Each number is 200 + 30 x the weight over its row's rms, rounded and kept within 0 to 999. Layers, rows and columns count from 0. The size before them is the row's rms in percent of the matrix's.

# layer 5 MLP up, 1280x320, rms 0.111, rows 100-208, columns 64-127
111,225,173,184,175,177,194,190,253,185,207,199,207,196,210,104,175,218,143,178,205,226,190,236,203,177,157,188,210,191,153,194,284,192,146,172,200,215,162,166,193,208,206,219,263,221,257,215,180,256,198,220,172,261,145,231,202,195,233,195,237,180,291,216,244
102,246,141,172,239,199,218,220,214,218,205,221,208,218,194,192,194,194,211,200,240,203,198,174,213,165,149,181,229,228,239,203,215,217,181,194,128,128,217,157,207,224,193,171,184,162,187,167,227,248,187,170,273,224,165,133,146,234,234,168,215,184,179,218,231
097,222,185,255,216,240,166,205,237,222,177,200,210,230,199,141,162,181,191,234,185,230,194,158,188,183,213,200,206,247,208,233,229,233,232,193,217,203,152,193,159,201,230,243,155,185,219,166,162,264,220,193,228,178,260,179,232,171,187,242,218,175,170,196,164
092,216,263,171,165,235,200,173,221,207,173,274,246,204,192,183,188,190,213,172,183,159,239,232,220,159,220,200,219,197,224,173,188,213,214,197,217,196,247,219,201,153,197,240,167,213,229,166,215,207,217,299,191,168,183,210,240,147,182,198,217,173,198,196,220
113,228,157,244,189,190,238,251,204,191,146,229,200,188,140,204,189,211,183,229,191,221,217,163,239,232,219,142,172,169,173,220,196,178,217,188,215,237,243,161,190,173,168,221,273,196,160,198,215,222,230,219,143,217,217,273,121,242,245,210,224,263,220,178,254
106,218,205,229,229,162,200,174,222,215,219,176,169,210,182,181,185,230,156,214,219,199,194,190,198,211,238,228,214,207,220,134,192,212,182,206,180,171,198,169,155,192,221,228,195,200,164,241,193,263,213,196,182,205,233,177,183,224,193,198,239,215,222,229,188
113,212,204,224,184,166,201,202,188,173,186,218,217,202,173,239,145,207,131,251,181,196,229,190,179,216,159,209,219,218,253,189,225,209,136,187,208,204,184,196,184,164,191,213,221,144,161,219,210,203,241,148,155,197,211,160,231,261,185,239,178,162,170,178,209
104,163,211,171,194,228,202,165,193,254,192,196,264,177,244,169,250,208,198,200,241,194,196,203,194,150,219,208,201,196,246,158,234,246,221,187,181,248,204,226,199,196,194,198,255,205,192,148,265,255,167,183,231,220,211,196,250,180,180,188,199,214,198,179,186
093,220,219,203,232,181,189,211,192,169,188,240,213,190,259,240,202,178,157,211,202,220,160,176,196,156,255,188,107,183,206,206,163,157,257,231,199,172,233,193,200,208,226,213,225,209,228,217,212,174,151,179,234,276,196,225,180,241,189,217,222,150,144,214,226
104,256,214,181,165,223,236,187,242,219,166,180,251,161,216,182,201,216,170,216,241,187,210,187,236,211,177,228,181,223,244,210,192,174,176,192,224,180,154,213,221,160,189,205,201,188,219,197,255,218,169,213,194,189,244,206,167,204,196,179,218,180,192,206,236
107,232,204,234,209,186,182,213,226,193,175,182,170,160,152,164,161,165,213,168,200,183,209,176,166,228,230,195,196,222,202,168,184,170,229,225,215,192,213,180,233,191,151,204,199,171,201,213,248,172,157,220,205,144,182,153,178,211,220,237,220,145,137,257,200
092,222,145,219,141,181,190,206,224,217,239,240,201,151,138,214,205,131,168,235,158,167,172,212,136,212,165,200,248,215,241,166,183,202,189,175,200,209,208,202,188,232,218,230,227,145,175,160,190,167,198,184,242,190,212,195,215,210,184,191,172,198,126,140,210
105,130,200,193,185,228,209,184,220,249,165,175,231,209,199,214,184,158,212,176,225,236,220,180,160,222,174,172,254,182,235,181,219,223,229,217,216,168,238,176,200,187,179,224,202,185,190,219,223,168,185,189,206,262,192,195,125,205,183,213,165,197,201,230,208
106,170,236,215,208,212,206,188,225,195,172,161,236,197,199,212,181,181,184,224,217,175,217,233,212,185,220,228,171,159,191,134,193,209,181,188,180,185,161,196,182,164,198,231,187,263,189,191,205,198,241,190,211,237,245,198,154,235,216,150,213,213,183,204,171
105,160,225,257,214,190,213,180,278,172,178,147,188,188,152,166,173,231,178,198,248,226,179,249,211,238,218,165,203,238,190,191,144,222,168,195,206,205,165,152,152,206,222,197,229,216,135,182,137,197,212,180,178,212,246,228,177,193,232,240,169,229,185,201,207
108,142,83,193,167,185,235,206,166,267,147,187,185,217,202,191,224,226,152,185,246,220,223,184,262,253,190,201,222,225,233,249,181,186,230,208,188,192,163,178,171,242,185,198,182,166,171,187,233,204,227,176,244,153,174,196,174,233,213,209,212,216,189,177,139
103,215,222,165,167,194,196,246,217,227,223,223,166,224,214,188,157,177,227,253,176,217,223,243,172,252,198,167,215,204,185,221,248,240,184,229,201,177,216,196,273,204,243,198,214,170,183,146,169,173,198,210,211,228,249,249,177,198,207,163,214,167,189,200,189
092,135,237,185,227,168,239,206,276,230,180,194,190,207,176,214,183,208,153,217,187,242,164,181,183,212,209,228,270,224,190,200,252,182,182,187,218,158,230,231,156,177,178,182,201,157,175,172,178,217,217,215,219,178,269,202,162,157,154,201,157,186,164,201,185
095,168,187,164,175,196,193,211,179,174,226,237,208,200,144,183,185,217,200,250,161,202,201,139,255,186,183,178,195,184,183,285,219,216,236,166,187,219,197,181,215,160,175,222,257,224,187,127,267,213,224,200,216,180,231,173,211,214,284,240,192,185,199,210,165
100,237,181,281,190,243,216,210,213,211,155,185,203,254,195,265,205,192,224,188,154,198,142,182,210,154,224,170,209,194,194,236,218,214,219,153,213,161,243,212,214,221,137,151,221,212,184,165,185,207,162,165,178,161,199,237,194,205,183,210,239,135,224,251,159
097,200,186,233,152,179,202,207,187,189,193,201,227,209,247,220,229,168,208,229,252,167,210,206,214,223,248,238,228,205,211,212,289,198,170,190,171,213,206,200,195,179,162,238,231,192,150,136,175,235,248,241,222,198,251,188,206,222,200,215,245,213,157,194,143
093,121,197,262,188,188,162,198,205,197,167,233,249,213,182,199,221,182,192,201,257,218,164,216,195,188,191,162,214,182,209,177,188,237,173,226,209,196,228,225,209,217,241,209,166,240,191,166,186,177,149,241,195,185,216,193,189,152,154,194,169,210,207,195,203
102,224,158,201,223,216,215,189,184,175,204,159,233,213,208,218,170,249,177,262,184,224,205,212,249,197,228,202,210,191,199,186,239,193,236,160,170,232,221,193,220,210,159,212,145,195,174,219,181,154,221,185,219,201,172,193,178,254,174,252,166,255,236,171,195
087,183,211,262,147,256,195,201,211,211,223,212,261,211,197,177,195,232,167,207,209,223,206,224,210,177,203,210,201,183,238,211,192,157,191,203,246,184,159,205,173,212,228,172,187,247,226,230,216,269,175,190,201,205,235,165,220,219,136,190,163,253,187,235,192
097,197,167,241,160,176,199,197,179,226,179,223,154,197,272,188,243,187,172,234,220,216,199,242,150,182,206,200,164,162,261,236,230,229,216,216,197,169,195,155,203,191,212,220,234,252,193,236,174,209,185,184,227,203,194,160,231,196,147,247,210,211,157,182,208
106,186,174,161,227,156,212,220,116,209,202,214,251,236,162,260,176,189,208,169,188,194,192,212,218,249,208,235,201,170,221,207,156,218,220,183,227,175,189,254,208,198,188,193,216,192,206,163,203,207,140,267,234,158,214,206,219,225,214,192,182,202,149,160,192
103,201,118,270,213,210,175,237,197,193,164,176,200,160,160,196,206,210,238,207,241,195,175,197,194,183,216,258,229,240,220,185,160,200,138,171,154,228,262,167,185,169,211,240,164,220,202,207,199,206,211,150,97,179,221,177,143,228,168,202,270,223,194,248,205
099,189,202,201,226,178,199,239,182,197,231,211,194,245,211,228,214,221,195,103,208,218,199,196,139,131,235,192,169,194,205,205,185,245,171,220,182,213,239,199,190,219,219,257,296,121,264,163,270,181,216,186,174,191,198,171,188,206,227,257,166,214,212,173,210
100,197,203,186,195,216,177,232,201,209,186,213,172,191,237,209,183,225,208,140,180,179,222,166,247,185,200,201,192,195,187,140,240,187,203,237,220,158,195,188,200,186,200,233,226,139,216,177,181,177,213,207,245,225,192,138,179,150,205,213,228,188,241,193,184
100,207,213,188,235,154,216,263,240,223,174,180,236,207,151,153,212,229,195,216,221,173,185,220,154,185,173,175,180,149,199,223,165,159,196,201,195,210,183,162,174,180,186,168,181,185,185,180,179,225,202,219,173,204,214,178,188,225,165,241,260,216,208,209,222
107,211,157,236,206,216,153,205,236,237,173,218,208,225,196,212,218,175,172,216,167,209,180,184,183,202,227,176,231,141,221,273,201,215,232,211,262,156,190,234,202,233,223,212,183,213,257,172,225,226,182,229,221,216,180,200,175,226,157,221,183,196,217,194,255
107,239,238,194,158,225,150,199,295,181,137,185,181,195,192,191,236,188,227,186,242,190,202,177,194,146,270,255,199,168,176,176,220,210,204,193,221,166,193,193,202,180,207,190,204,167,155,244,153,155,153,209,185,221,176,213,192,203,223,191,191,237,200,225,225
095,228,198,190,211,148,188,184,177,194,201,199,158,205,195,210,220,156,264,180,223,196,198,198,194,185,207,183,265,218,226,195,180,204,244,265,240,196,145,195,189,225,209,183,234,191,225,205,188,177,221,199,161,182,194,161,187,218,247,243,215,233,201,199,216
103,174,244,175,259,189,152,232,190,223,228,138,169,197,226,232,206,199,192,193,160,179,173,251,217,188,203,225,210,155,192,149,218,212,167,247,222,169,268,187,210,189,217,224,185,236,169,196,183,218,145,185,119,205,187,173,196,239,174,176,223,198,172,175,204
099,250,201,213,167,195,209,177,215,224,224,176,211,160,213,205,236,226,163,179,204,214,212,215,164,233,187,185,172,253,249,199,189,166,208,209,226,190,139,155,227,190,206,223,197,189,251,243,238,206,202,166,209,230,194,170,222,197,152,195,284,203,210,144,217
103,183,207,236,188,205,250,193,201,206,206,222,190,153,199,141,151,163,228,178,195,227,235,176,238,206,194,208,228,200,247,180,230,225,187,238,214,208,198,217,243,226,226,155,185,201,235,229,192,206,182,142,203,153,187,227,180,194,200,218,247,205,210,185,154
099,243,208,201,178,266,215,187,245,202,170,231,209,179,181,202,177,236,231,157,182,157,211,229,234,200,207,175,243,191,212,198,158,227,152,223,213,230,164,211,191,147,117,161,213,176,189,226,215,169,206,175,188,196,203,126,125,221,237,178,243,210,208,210,177
095,188,199,161,251,237,156,185,233,217,269,189,189,219,176,218,215,200,206,160,209,201,195,264,196,205,183,299,221,189,201,183,180,222,202,176,210,218,219,219,179,267,209,173,192,208,201,171,199,184,210,187,207,219,170,246,156,156,154,178,184,167,173,196,216
096,228,200,215,235,189,174,194,163,180,240,168,184,219,206,197,173,209,155,203,184,204,240,211,186,200,215,173,199,198,209,198,209,104,153,161,225,238,234,167,166,174,213,204,170,155,235,218,231,133,177,287,197,247,159,205,172,216,228,252,191,156,219,219,179
099,201,191,139,221,234,206,227,176,181,161,232,203,220,216,205,205,160,269,226,156,204,165,215,199,157,259,204,214,174,186,219,158,185,196,245,199,201,180,175,189,197,229,210,211,213,168,212,206,230,222,217,203,246,190,166,165,217,174,193,202,156,181,233,211
087,209,206,198,127,202,227,134,187,236,209,212,144,186,198,208,220,260,176,221,200,189,204,212,223,200,195,157,176,170,188,162,208,183,189,190,156,245,152,178,181,166,245,174,210,258,191,197,249,208,169,202,219,127,193,203,188,214,206,144,210,195,239,247,214
084,167,185,263,210,183,192,173,176,200,216,233,174,220,169,269,185,184,196,175,237,178,206,201,197,179,202,180,189,207,152,204,237,197,205,213,171,155,251,152,205,210,245,221,208,175,234,220,214,208,258,206,210,205,131,177,221,176,235,161,196,194,172,198,145
099,117,187,231,180,216,260,178,181,252,111,191,185,224,178,202,208,176,213,253,199,160,236,232,212,196,194,192,203,161,200,178,195,196,225,237,204,156,143,175,173,189,192,177,209,257,176,199,195,237,214,221,154,159,185,198,222,229,206,246,205,187,176,163,214
097,215,177,200,191,176,187,171,202,210,260,189,188,232,214,219,142,171,187,200,218,147,170,205,151,203,230,220,228,238,211,177,188,225,237,233,210,206,160,139,208,235,188,200,196,174,247,211,216,233,193,164,159,179,225,207,133,160,216,261,161,211,224,154,201
107,186,184,257,197,192,193,219,225,247,214,217,220,236,219,170,205,175,223,166,180,169,178,174,145,174,182,213,199,230,181,254,226,205,239,197,149,150,238,224,168,254,186,184,259,207,197,180,210,155,191,203,197,151,176,202,237,222,175,221,221,240,121,166,227
093,236,182,131,210,187,156,178,225,212,146,220,241,201,204,203,197,201,177,263,214,187,255,209,252,209,167,266,168,203,184,189,238,212,219,248,211,226,165,253,172,213,171,249,203,209,184,161,185,192,171,177,202,230,193,221,150,219,145,159,215,192,178,214,231
083,216,221,174,138,197,242,164,211,212,141,217,144,200,255,208,185,215,159,198,191,188,196,221,187,172,185,208,182,213,156,189,245,214,183,174,182,225,179,214,191,234,187,196,196,255,238,192,232,210,155,233,226,227,147,150,150,198,168,193,195,259,239,169,223
107,169,221,216,231,229,215,173,199,214,183,257,219,196,204,234,228,169,177,218,181,187,188,195,152,241,185,215,185,193,239,204,167,248,226,185,196,205,187,196,261,215,217,222,226,240,204,218,159,212,211,204,243,125,192,215,205,239,155,247,190,178,148,182,196
107,161,181,170,206,180,214,197,154,197,160,213,186,192,203,116,191,161,197,285,235,211,207,176,169,235,241,115,155,205,202,207,202,228,213,225,172,171,227,183,226,217,220,169,143,220,216,144,235,204,192,159,217,233,141,237,195,216,181,217,152,204,218,209,165
095,232,214,206,170,232,238,220,183,188,200,191,209,240,181,188,184,159,173,194,207,190,231,193,260,233,205,237,207,149,195,188,169,233,196,162,214,167,183,229,208,224,204,180,185,264,246,152,145,174,169,248,190,175,251,181,197,192,161,205,233,190,198,223,229
099,244,209,193,208,159,248,153,195,211,174,164,213,191,279,203,176,200,218,202,131,213,227,204,217,172,163,195,176,130,218,213,196,136,147,174,235,177,220,197,207,275,194,200,203,226,154,204,187,243,173,206,163,239,177,196,218,197,187,224,198,166,186,165,190
099,217,195,198,216,225,227,243,209,220,227,253,191,163,169,175,222,225,217,174,206,234,222,183,248,166,204,157,223,201,239,150,201,189,179,193,164,149,172,205,204,218,209,175,154,218,190,232,154,189,185,185,207,203,210,205,197,196,171,156,237,208,209,177,195
102,186,193,211,147,168,174,167,222,232,191,203,187,195,237,216,201,221,161,155,180,202,169,213,187,167,230,187,270,223,183,206,188,148,235,142,199,190,209,185,200,197,254,204,212,158,232,183,180,157,211,170,195,167,142,236,157,205,236,207,241,228,211,221,169
093,206,196,196,190,217,169,189,220,159,201,195,187,162,209,201,205,189,182,194,161,206,189,221,246,215,242,257,185,178,155,212,231,245,230,195,204,188,187,163,168,243,202,167,176,229,237,225,190,190,211,236,207,150,159,165,185,198,219,167,264,133,222,224,213
093,170,207,176,167,219,123,208,215,233,176,214,208,196,163,222,209,184,182,198,222,155,202,221,191,171,163,197,194,144,231,202,145,194,198,212,192,221,234,149,240,200,184,239,202,211,190,210,172,214,225,182,174,171,183,247,176,210,237,223,164,221,209,175,182
096,192,212,212,205,168,176,205,222,207,196,201,160,191,242,177,210,151,183,182,170,221,216,152,234,207,228,175,159,214,202,215,204,189,142,151,243,206,246,195,209,233,176,188,203,177,207,232,188,226,238,197,202,210,204,236,251,176,185,213,172,175,154,147,187
106,168,172,165,204,246,237,181,195,183,234,150,186,197,198,184,216,234,194,140,215,184,204,164,181,121,177,170,207,200,223,133,185,158,205,209,198,216,204,191,246,202,208,110,225,247,140,185,194,194,176,216,217,250,137,227,245,210,228,203,213,239,153,209,174
102,226,186,188,241,203,222,200,197,201,170,176,174,250,191,219,214,278,159,212,181,207,193,186,209,187,118,205,182,228,196,170,215,229,170,209,185,142,220,197,188,205,195,235,245,195,195,218,178,146,226,207,215,221,217,203,167,234,211,160,199,186,245,207,229
097,225,205,207,215,267,213,212,184,217,206,188,156,178,165,229,242,166,234,211,182,242,245,128,167,189,194,126,188,199,211,211,209,246,178,217,208,192,228,194,193,227,245,234,190,204,186,229,232,182,193,227,224,235,199,193,170,221,187,243,285,186,261,206,218
101,226,186,153,215,223,172,238,213,239,242,179,183,174,152,158,207,224,152,215,189,196,204,217,250,142,248,206,170,167,247,200,164,215,230,206,220,217,192,233,176,201,212,237,193,159,235,205,220,216,190,121,232,251,193,204,162,230,210,156,215,197,207,176,222
098,214,190,231,202,196,229,267,254,156,220,185,207,269,209,178,114,207,181,232,229,219,178,191,202,224,213,173,195,188,237,236,219,202,179,206,224,191,158,213,219,221,182,208,163,196,212,171,126,178,156,212,182,203,192,189,186,215,197,227,167,187,218,147,206
099,194,153,187,229,183,192,232,210,195,206,172,183,197,197,184,196,182,193,233,237,223,187,219,188,169,187,184,206,218,197,206,190,158,221,229,176,170,150,186,126,210,163,186,230,241,205,212,270,189,209,154,221,203,174,193,141,182,169,194,229,179,161,265,254
113,203,215,212,179,162,197,218,181,195,189,149,225,208,167,233,171,177,211,171,151,207,161,205,185,236,210,242,135,242,241,138,196,208,175,231,146,211,123,117,224,220,230,193,250,244,120,178,152,156,181,234,180,215,224,198,192,179,173,210,186,210,168,194,249
104,240,225,214,187,228,183,170,213,191,153,157,244,220,198,184,199,140,195,207,191,155,207,179,171,160,180,210,129,185,207,211,204,169,194,175,208,222,212,189,217,237,185,235,248,204,192,163,234,205,160,190,206,200,250,144,191,176,228,193,144,200,252,166,205
088,178,125,220,179,185,192,197,178,209,178,236,155,218,234,274,225,237,216,164,246,207,157,179,193,205,178,209,183,187,192,180,207,135,196,170,187,258,261,199,229,244,218,262,228,204,179,165,204,198,202,223,183,237,187,162,216,208,207,197,248,267,261,210,277
109,201,202,225,204,147,216,162,163,223,211,211,164,184,232,200,155,228,153,202,206,242,223,221,246,207,161,229,193,210,227,223,211,232,202,224,170,208,224,160,222,160,206,188,247,248,196,217,223,175,212,215,236,225,212,203,229,212,216,171,147,168,214,190,175
088,231,207,166,195,187,214,241,174,204,216,263,207,200,186,179,218,206,228,232,195,213,247,155,221,202,219,212,207,192,199,201,216,243,190,209,217,206,148,201,172,226,188,218,220,184,236,241,249,143,173,213,235,224,226,164,200,217,185,165,154,179,187,165,189
093,204,184,196,191,183,192,146,236,236,218,265,234,163,231,215,223,198,180,142,213,222,233,254,181,229,158,156,187,205,190,188,218,153,193,171,212,226,256,190,191,215,198,179,230,166,191,219,166,160,171,225,132,225,233,201,206,164,216,212,210,111,196,210,194
080,170,160,218,258,210,200,166,208,257,199,237,137,248,193,194,269,199,206,204,229,207,208,173,195,213,231,196,177,191,163,191,146,198,195,203,191,180,221,198,211,194,206,169,172,179,186,180,198,194,209,204,200,160,226,245,207,184,241,205,207,191,212,222,242
105,235,170,238,197,186,162,178,195,185,170,214,230,262,212,227,173,254,247,165,216,214,217,233,157,200,191,193,215,228,216,168,244,223,206,255,169,193,206,228,215,203,238,200,241,182,241,197,185,187,172,246,233,177,246,229,195,194,172,167,167,175,166,220,196
100,184,217,157,180,183,177,138,191,180,178,204,227,209,213,202,231,164,204,194,211,168,225,204,180,190,226,224,160,177,221,160,154,263,247,186,164,242,182,164,258,232,246,165,228,148,227,172,228,210,221,235,196,206,182,254,165,198,168,171,141,232,192,192,204
092,222,169,232,198,258,194,160,187,225,164,219,171,157,184,218,193,191,259,213,157,222,184,210,167,173,192,233,198,204,198,173,238,207,223,218,187,267,207,186,183,218,193,204,248,230,196,245,272,205,209,198,121,153,139,260,182,218,200,210,136,183,224,190,255
093,214,217,178,186,189,200,197,180,216,226,184,206,185,250,193,188,221,225,237,147,222,242,214,230,208,219,229,201,170,280,171,214,202,179,258,204,180,171,255,134,168,191,221,181,236,236,173,229,163,173,184,254,180,234,188,179,193,197,190,162,212,231,216,129
113,168,182,227,192,228,187,232,246,170,192,215,184,266,201,162,214,263,156,226,169,190,225,172,164,161,209,219,166,210,194,211,193,208,195,152,238,160,192,229,191,204,151,207,187,212,149,216,214,209,177,190,154,220,175,187,202,185,164,195,251,185,216,179,202
096,216,204,169,136,240,173,194,196,215,179,196,118,192,231,184,197,246,234,231,193,234,179,267,205,237,124,182,177,230,177,249,192,163,193,214,162,194,150,218,126,150,207,182,233,191,131,240,219,233,215,212,167,209,155,159,225,204,208,210,158,199,193,210,195
104,194,166,164,204,184,156,163,174,155,161,170,191,208,189,192,248,180,244,240,216,204,168,198,194,244,202,215,188,158,227,251,218,270,194,184,210,199,191,199,225,226,224,144,205,196,173,233,201,208,188,198,219,183,161,233,191,244,206,171,172,196,141,213,220
104,181,168,204,159,214,213,172,214,175,161,198,183,217,151,259,222,179,179,203,177,190,214,191,249,200,198,170,204,207,142,194,163,213,171,156,141,221,228,194,224,259,204,249,210,178,208,249,242,248,157,209,189,224,235,180,208,203,275,222,221,181,192,222,222
105,233,205,234,160,230,182,217,180,179,183,193,215,211,193,211,143,225,234,191,176,257,223,217,239,281,229,246,167,229,209,186,164,232,187,168,269,213,224,169,166,227,177,164,181,207,159,195,180,168,227,229,212,217,194,194,189,207,235,247,213,188,170,191,187
094,190,143,148,214,210,156,168,242,218,189,195,138,188,179,165,231,163,213,199,221,172,170,183,164,263,178,140,200,175,189,189,207,258,232,204,176,212,201,228,202,181,227,182,235,248,178,162,231,192,196,212,224,235,208,133,209,184,179,223,192,160,211,215,181
096,158,196,204,182,209,239,209,209,239,205,194,173,220,219,259,204,220,175,185,143,215,132,245,202,201,217,216,186,198,194,192,162,238,167,156,166,195,172,185,224,144,236,204,213,152,154,178,256,234,191,215,161,139,244,203,189,178,211,221,216,213,297,195,147
099,210,145,230,158,218,178,177,208,235,200,188,240,223,188,199,203,215,234,216,256,179,271,154,164,200,205,143,203,152,205,229,207,158,223,217,207,175,165,248,174,194,219,202,226,183,196,222,194,192,156,186,213,231,206,165,204,271,174,227,172,194,165,162,260
102,185,243,154,187,189,228,196,196,222,201,182,237,213,230,214,229,234,135,209,196,231,210,167,144,135,197,231,222,224,231,209,188,175,207,217,167,236,169,190,202,240,229,213,238,172,183,240,173,188,224,180,234,195,137,186,178,196,173,211,221,210,224,176,165
089,218,227,207,163,201,204,164,168,227,204,190,149,230,187,178,230,248,211,214,209,185,161,210,204,200,172,225,225,209,179,117,259,241,219,204,223,226,168,187,208,186,230,210,166,175,248,173,198,221,207,240,207,210,219,157,188,245,138,195,198,216,206,158,194
099,216,179,227,187,208,254,201,218,195,219,182,216,194,227,161,215,205,111,128,224,237,195,203,177,131,177,207,232,225,206,209,191,185,223,260,213,209,264,181,213,188,236,272,264,256,209,211,173,199,235,158,150,155,238,184,203,250,220,236,191,219,205,178,168
094,242,211,244,254,188,181,209,224,198,168,229,175,201,195,242,190,242,174,239,230,185,173,236,227,189,262,182,139,182,178,156,233,200,172,162,245,177,223,215,159,234,185,177,165,209,173,142,170,202,209,240,198,204,185,231,276,193,148,201,202,196,167,253,186
104,208,172,232,236,169,191,211,164,202,173,260,180,197,187,195,165,207,253,188,197,209,141,213,180,195,160,182,167,270,178,131,213,210,157,204,191,197,175,203,217,200,214,213,190,188,179,183,166,222,214,218,179,182,216,223,232,221,175,221,195,186,180,258,177
089,153,170,208,221,248,214,195,213,223,161,188,211,274,215,189,194,187,235,210,203,258,235,221,175,164,177,213,202,194,224,160,212,158,213,235,199,184,184,251,227,210,223,163,209,247,166,138,210,147,197,177,211,153,167,206,219,152,163,223,215,215,226,186,198
095,170,189,211,233,196,220,135,222,213,224,139,192,208,168,197,211,154,180,180,188,174,211,173,251,233,116,210,220,229,243,139,180,214,187,215,158,156,173,189,193,166,245,215,239,159,222,174,241,170,195,169,218,246,189,159,168,215,229,268,175,129,226,158,193
100,223,215,191,184,159,153,206,252,187,164,181,217,214,208,235,203,211,179,246,182,157,205,185,215,170,144,197,189,145,250,197,183,193,169,158,199,183,212,232,210,221,259,198,170,204,200,181,193,185,215,225,230,177,195,188,184,222,142,191,235,201,222,185,197
104,180,212,257,232,167,217,201,212,228,166,191,214,192,231,200,201,171,184,245,251,222,212,228,211,179,178,211,215,222,178,239,147,211,192,211,171,216,213,135,237,224,213,210,149,195,256,228,194,177,252,178,191,161,208,166,237,213,233,187,125,207,208,201,199
097,180,206,207,201,211,262,220,248,225,245,222,200,219,226,185,192,181,217,205,225,174,199,223,180,158,218,198,224,237,240,138,223,194,173,151,252,211,217,191,196,165,248,187,211,231,177,189,224,197,171,188,145,202,172,163,198,198,182,189,189,164,208,219,168
103,213,242,190,195,230,218,225,175,183,205,175,179,216,241,214,189,213,131,167,174,162,219,195,183,197,122,208,181,247,256,190,173,187,195,141,171,180,135,171,191,191,180,137,202,144,197,199,227,202,261,220,171,149,202,213,228,228,227,203,183,212,183,206,223
110,192,174,217,208,192,197,208,202,216,171,221,189,166,246,233,209,200,213,228,140,234,147,249,254,166,224,214,211,173,142,281,223,192,176,246,210,195,207,179,158,210,248,193,218,151,228,204,195,205,202,236,219,240,212,199,199,230,212,213,205,178,235,196,203
100,227,198,154,212,215,207,160,159,274,168,215,228,185,202,220,220,229,204,204,251,198,227,166,243,227,225,231,160,203,175,189,201,220,179,247,153,185,189,160,196,189,172,231,198,191,186,213,188,185,221,166,184,227,247,195,189,195,209,210,193,228,181,157,257
105,213,194,140,199,229,216,237,177,235,187,171,215,177,251,216,227,222,227,209,202,164,178,242,204,228,275,261,155,239,174,210,244,188,218,138,203,235,241,217,186,228,182,192,176,155,169,174,177,206,180,246,244,212,208,202,157,206,194,243,198,211,233,159,210
095,198,187,145,239,190,206,229,208,201,176,153,163,209,263,200,250,213,203,182,252,220,193,225,207,238,138,188,179,160,187,204,189,233,224,211,252,245,193,256,214,211,195,256,221,211,151,157,225,215,176,184,232,176,161,209,161,153,198,190,189,245,189,217,224
092,184,174,210,187,221,260,193,183,160,210,178,220,203,270,179,214,211,199,225,155,217,204,215,199,157,163,200,210,222,208,180,162,207,218,203,213,233,162,192,228,221,165,245,244,196,169,228,213,162,212,205,234,163,232,240,169,212,239,206,221,239,198,196,212
093,136,233,223,200,207,192,177,197,222,254,228,149,231,178,210,188,236,193,152,191,198,219,152,188,232,190,177,214,247,227,204,191,200,235,170,181,221,181,186,217,190,200,211,219,153,229,198,240,210,183,184,198,183,259,221,177,209,193,201,209,223,202,222,221
112,208,176,229,193,171,207,143,150,222,245,217,168,231,206,229,186,171,130,210,205,245,189,174,196,179,195,192,131,232,187,192,166,205,181,238,182,242,150,161,169,236,251,152,254,208,229,202,196,263,261,214,188,208,173,214,116,216,206,236,174,162,207,181,200
094,171,167,227,227,209,224,221,191,234,232,215,178,203,165,201,172,219,197,220,133,197,195,190,246,194,231,158,220,231,225,197,188,217,248,207,194,188,146,171,203,208,212,221,227,175,186,165,203,193,182,192,238,185,157,219,169,219,189,243,213,158,271,262,208
105,233,193,217,213,226,242,228,227,219,230,164,200,207,222,170,211,192,211,193,164,181,241,130,202,238,178,189,201,175,242,175,247,225,187,236,164,209,220,221,185,221,206,195,215,204,247,179,229,157,160,185,220,231,135,209,108,246,199,217,231,167,207,224,213
097,200,218,160,215,228,200,254,178,221,182,155,144,188,205,186,225,206,225,218,232,176,144,249,243,257,190,229,168,179,227,200,160,200,209,213,216,166,181,179,205,224,193,205,173,253,197,188,165,239,201,208,221,219,191,174,163,229,184,201,203,224,198,181,175
097,175,162,214,207,166,199,231,227,213,181,208,138,212,172,204,188,213,203,202,185,203,147,174,183,193,169,223,248,230,186,203,212,202,150,232,237,231,235,204,206,170,171,282,172,227,201,172,195,228,216,192,215,212,220,211,203,179,177,218,197,185,164,229,154
094,190,176,179,185,203,231,204,181,190,207,175,182,206,194,189,144,225,260,154,157,219,145,157,170,197,220,248,183,194,186,176,158,205,199,197,187,181,217,197,241,209,244,179,230,212,199,217,179,211,134,179,173,258,191,244,182,192,244,149,233,244,219,189,184
096,234,261,182,187,195,230,229,180,230,178,178,159,196,168,189,225,160,196,211,255,163,200,197,178,234,193,240,164,264,181,139,205,189,252,204,166,241,196,189,194,170,246,228,181,226,168,189,229,196,192,238,154,209,140,173,203,225,183,240,206,186,137,272,279
099,144,228,189,253,215,184,230,153,173,199,179,204,269,182,176,198,215,129,172,194,211,205,196,217,225,195,211,159,264,187,181,161,165,229,158,197,161,210,220,159,165,216,204,188,204,186,157,216,169,181,235,246,176,171,149,214,218,196,174,214,236,184,215,192
104,213,185,199,189,221,225,178,229,222,207,170,281,194,193,180,146,225,158,177,197,166,242,174,181,179,183,165,213,218,220,176,172,237,162,217,230,201,194,193,194,234,219,216,217,173,143,97,217,187,215,197,199,160,160,236,211,184,200,245,195,208,175,211,211
100,175,185,191,169,183,196,167,225,199,156,225,235,196,205,180,204,207,205,143,179,223,206,209,197,176,241,205,179,224,150,197,242,181,187,137,232,237,224,180,184,231,198,185,229,198,184,186,199,219,160,204,198,207,219,229,154,165,185,188,200,222,177,244,188
095,208,194,230,176,203,173,216,270,149,220,195,132,233,245,199,176,217,193,222,184,194,192,193,236,214,233,218,167,265,209,212,206,182,216,169,213,204,224,223,179,219,231,248,176,216,158,187,219,133,187,194,236,188,313,186,194,212,194,150,237,182,245,202,214